{"rope_theta": 10000.0, "rope_fraction": 1.0, "init_std_qkv": 0.05, "learning_rate": 0.00667, "beta1": 0.95, "final_lr_fraction": 0.0, "z_loss": 1e-05, "max_steps": 7697}
Each number is 128 + 24 x the weight over its row's rms, rounded and kept within 0 to 255. Layers, rows and columns count from 0. Numbers have three digits each. The size before them is the row's rms in percent of the matrix's.

# gate: layer 7 MLP gate, 320x128, rms 0.0717, rows 291-297, columns 0-127
# up: layer 7 MLP up, 320x128, rms 0.0714, rows 291-297, columns 0-127
# down: layer 7 MLP down (transposed), 320x128, rms 0.0717, rows 291-297, columns 0-127
gate291 107:150109102140134116124101120074139129127163118161085166146145152125093145126138112142116155115096117126139150126111038120109131150140123097127129127129157129131143142120134106092108079126135164154137084170126178060092113094134137087146150155111131122133126179144119140112097129109146140131131124170088127134128112131144142110177113137152144120110150161127114126157147127163076134123134
up291 106:104124133127159124149137133154133139127127145101144172155143147151113127069124101152082118158145115111127137148103117146155154117107145140093120121110135109175136107133072094092130146113074104124155137142162151140085164113102120128116111141158088142121102131131091159134107131151089075146130128120147151122097106125135078073106088152155146116120085086144124098147102139126139109150156
down291 102:163102086097144118121091166119156132134123138145117146103124126134092119135154108115118134140102154146119092154157117142063119127147135114121117108139146142105142141100120124119100117094134167146131134148129120081143068068130112136127126147126144123115165109079127116147149096148186188112113120109144138152150089129110142133142167136065119124127183147119139168157148123128162153120116
gate292 103:140130080130130162173148091155152081111108139138122154168135124092138120112091133146159159198126137128140156122127175121098110131108134115127138154121099164131160143096143154148153193126168133120176117140126149087126096109157116139138134108127088120153103172143125169116106139143123085137123140127113106130119127148109109147127106133124149155137119118156133125171089092111151124157084
up292 097:155141103130109120103130131153098142186105124168145135127079111110099120153126138124080115089131142133129136110154084152116112112115152143133163131144154152120137106117051138172116090109122123101122153137121151149106154108121148118127112091085182142087086091111121121094138107161127090098129125171128151144149118191143144092155144123121141126133157124119151117113127136140087132153132
down292 099:107110135129096134130136097127126075077097108089145111137148138143124120135100122139162143198143159150132124086116134133132148135105101137131137165087131129121097151105151149124121157094134128125139104154141107117124102149137139165150128122192086133181138120150109156127132135131164170146112100125070097159115117098144125100148109192144146137140150118121129085164101112126160121149114
gate293 100:127090133137135148121096128122096111110094122123137115145168148165135104178094162127132093137158126092124164096081088140105111100128170113061141149136129106139127143095131169146143140161118156113146138180167129100151104125110111139117126126178120123132153113120116120143127048116136157147112149113125088122131161130170173149151117106128107098140126110133120124112108137130141159162113
up293 102:134161112147097157132153117118132129094137160112108144146107118117102139160127140174095161127123122154156134132135133120118100130112094175156124083146112152123104124126095113149128144145138114146152115142082135106143126083108161112090174126129117097159139133130146139137181194107138147104131080133118141128119101183124108124098101125124192118094153145116138097129133119146095102064140
down293 099:102155182091128135113131163159106163122119092127163114127085154168135133135182099126085098096109126086116144114117127137143145118100102142101139158074142105162119122153151118103135128130111164089185099127135092111109139161121135131127114120104128138127140104138150146114136052167130110144109143121136104077130136085108138098140125134105123124160104121132096166118099139136121129097119
gate294 101:134122139113102107102144118139115133116086125144096126118119080146119113081173136117143136076095168136133131121156143083149147135153131108128181110117104121108139105131137143152126136091140082125199108089141139111124163121133143124062145126109138103150101160109149105115134111174112091126131158140167155131116103156106139119119147151086160148125144139123094110173099110111118114131169
up294 098:130149147148130111116090136091137116123123183097128103121113132125128143144136089102101133115140083135161108156128104156166120132090161120153129127092109155154131090147094169133121150189142118126122099151110082116130128088120126119131153110132109101065151083153123145140116107130164145126105103138146110123148150145154100116138110113139133105160146157119123116130170153129058133069151
down294 099:094178144155099138193181121153160158144116096122133157153133114072154107136120123124144121126128098115142189094144124139136109151127112139129112141118136109093138143149094148116136108126133105098117136122140133165130110155101144107125109151143146153147109168151126103068100120130076158156125176107123118115127128141106134153121129150091119129133091123157070086113130146138092163141147
gate295 106:149149179107120171130155117122116118126129121077090173171148145115156103131118131146098128138134125108130157104097104121163149093126155168123111124100110054167085158116107122139123145163110112130171117162121153127151160142144099155096133170142107138146148110136105136149115112096112151140082144161103124095148142144140096099080105135146172113119115137131141085129112131114129128140149
up295 109:072098170165098115154148150152127141112119161182163141094098111131151137137107153126123089146125155152119124198154169091100106099145113166120163121082137137118143138135148141112161112125102150111116138140078104134099136140113112141120141077160144116150091120125129148095132084150106120129119120115128126139083105152130139147133141104112111075136099094098115112135126126112159128150150
down295 106:146113107120119122168148139138128104156107119109117104161149119112149081154131108153140146127143098154123145081126075121180137143140134123088122108111113090141113111161070104107166139140165125123163144123143095163153152134119120133093112176118118113117147137113121081128157164152119096109156090116138110125195110140087129087091127133126128167112120129152107088130135145149133129081117
gate296 103:135114120114114129091084164112151129150123122111153126115189190135145114065146074123111117113104168113120153135130120144135140137093104144105126159122113136135106103104110138117131136131160134117137147132115148086106163123107125128114150148118114149107136103150045155090113144100135123114113129114146115135163179151147154103136147125147107110086149151113148126132144114191110134182108
up296 102:147152133147155180154160120112099117114129141122121105134099090117099149095158157151127166118211133133107121133149161145148179115109128109129134136091135122104109116137124137111123167078127103165101112151142136137130153110121145100111121089118105117097130114073143113135157110123102123112161104146159165109126113116154159136110127127102189122148153098094113180113130115120146157115164
down296 112:132121141094098116119109133109184121159170116086104134143184120124123131125139128124105117146076166131127165157140106117085098134153156158160135109119097083119116114130121118137148089149116096105136137104138142134138151159105136129161093131134124072192162103131135136092131147105113135137119163105107161129116157137127098112133105150131085103079132095131112148134167133154113116138078
gate297 103:129136121133157086122109188112126114151099160102105092068097152133169147118164135151136097105119169111112145100145121104100130145176137135124137099118119083112108143124140112107182131122137129134176105137138126143086124144083163138161115131108140132182131156130146151178134122111139142098116127105140101098113082109125127153133099128125114116116144104163121112177126163126152093135097
up297 106:110141133103126159150129148152133179172125139093117124173118136094137128174128137110160077148171090120114145080153127112078168130111108117119113120131111147130113149104134137097102106136143153101131132150114157115121121101174155130106155098127168147138135124127113153152098157112161084121135158153124139108127103107128084099102129147102085132098110104138183096134088100117115106127090
down297 104:167128128153139114161114144142096119149133152141150147093142133129139174113155152157134106128093167173148201140118139142131146116169125161111149118098092109127125128104115131160149111112134089112131146096162076114108144181068135166168111141128129097113140160095164132104128120172114159159128119123127119121146116131118117150164134115146104105144153103149130130127192116132105109102134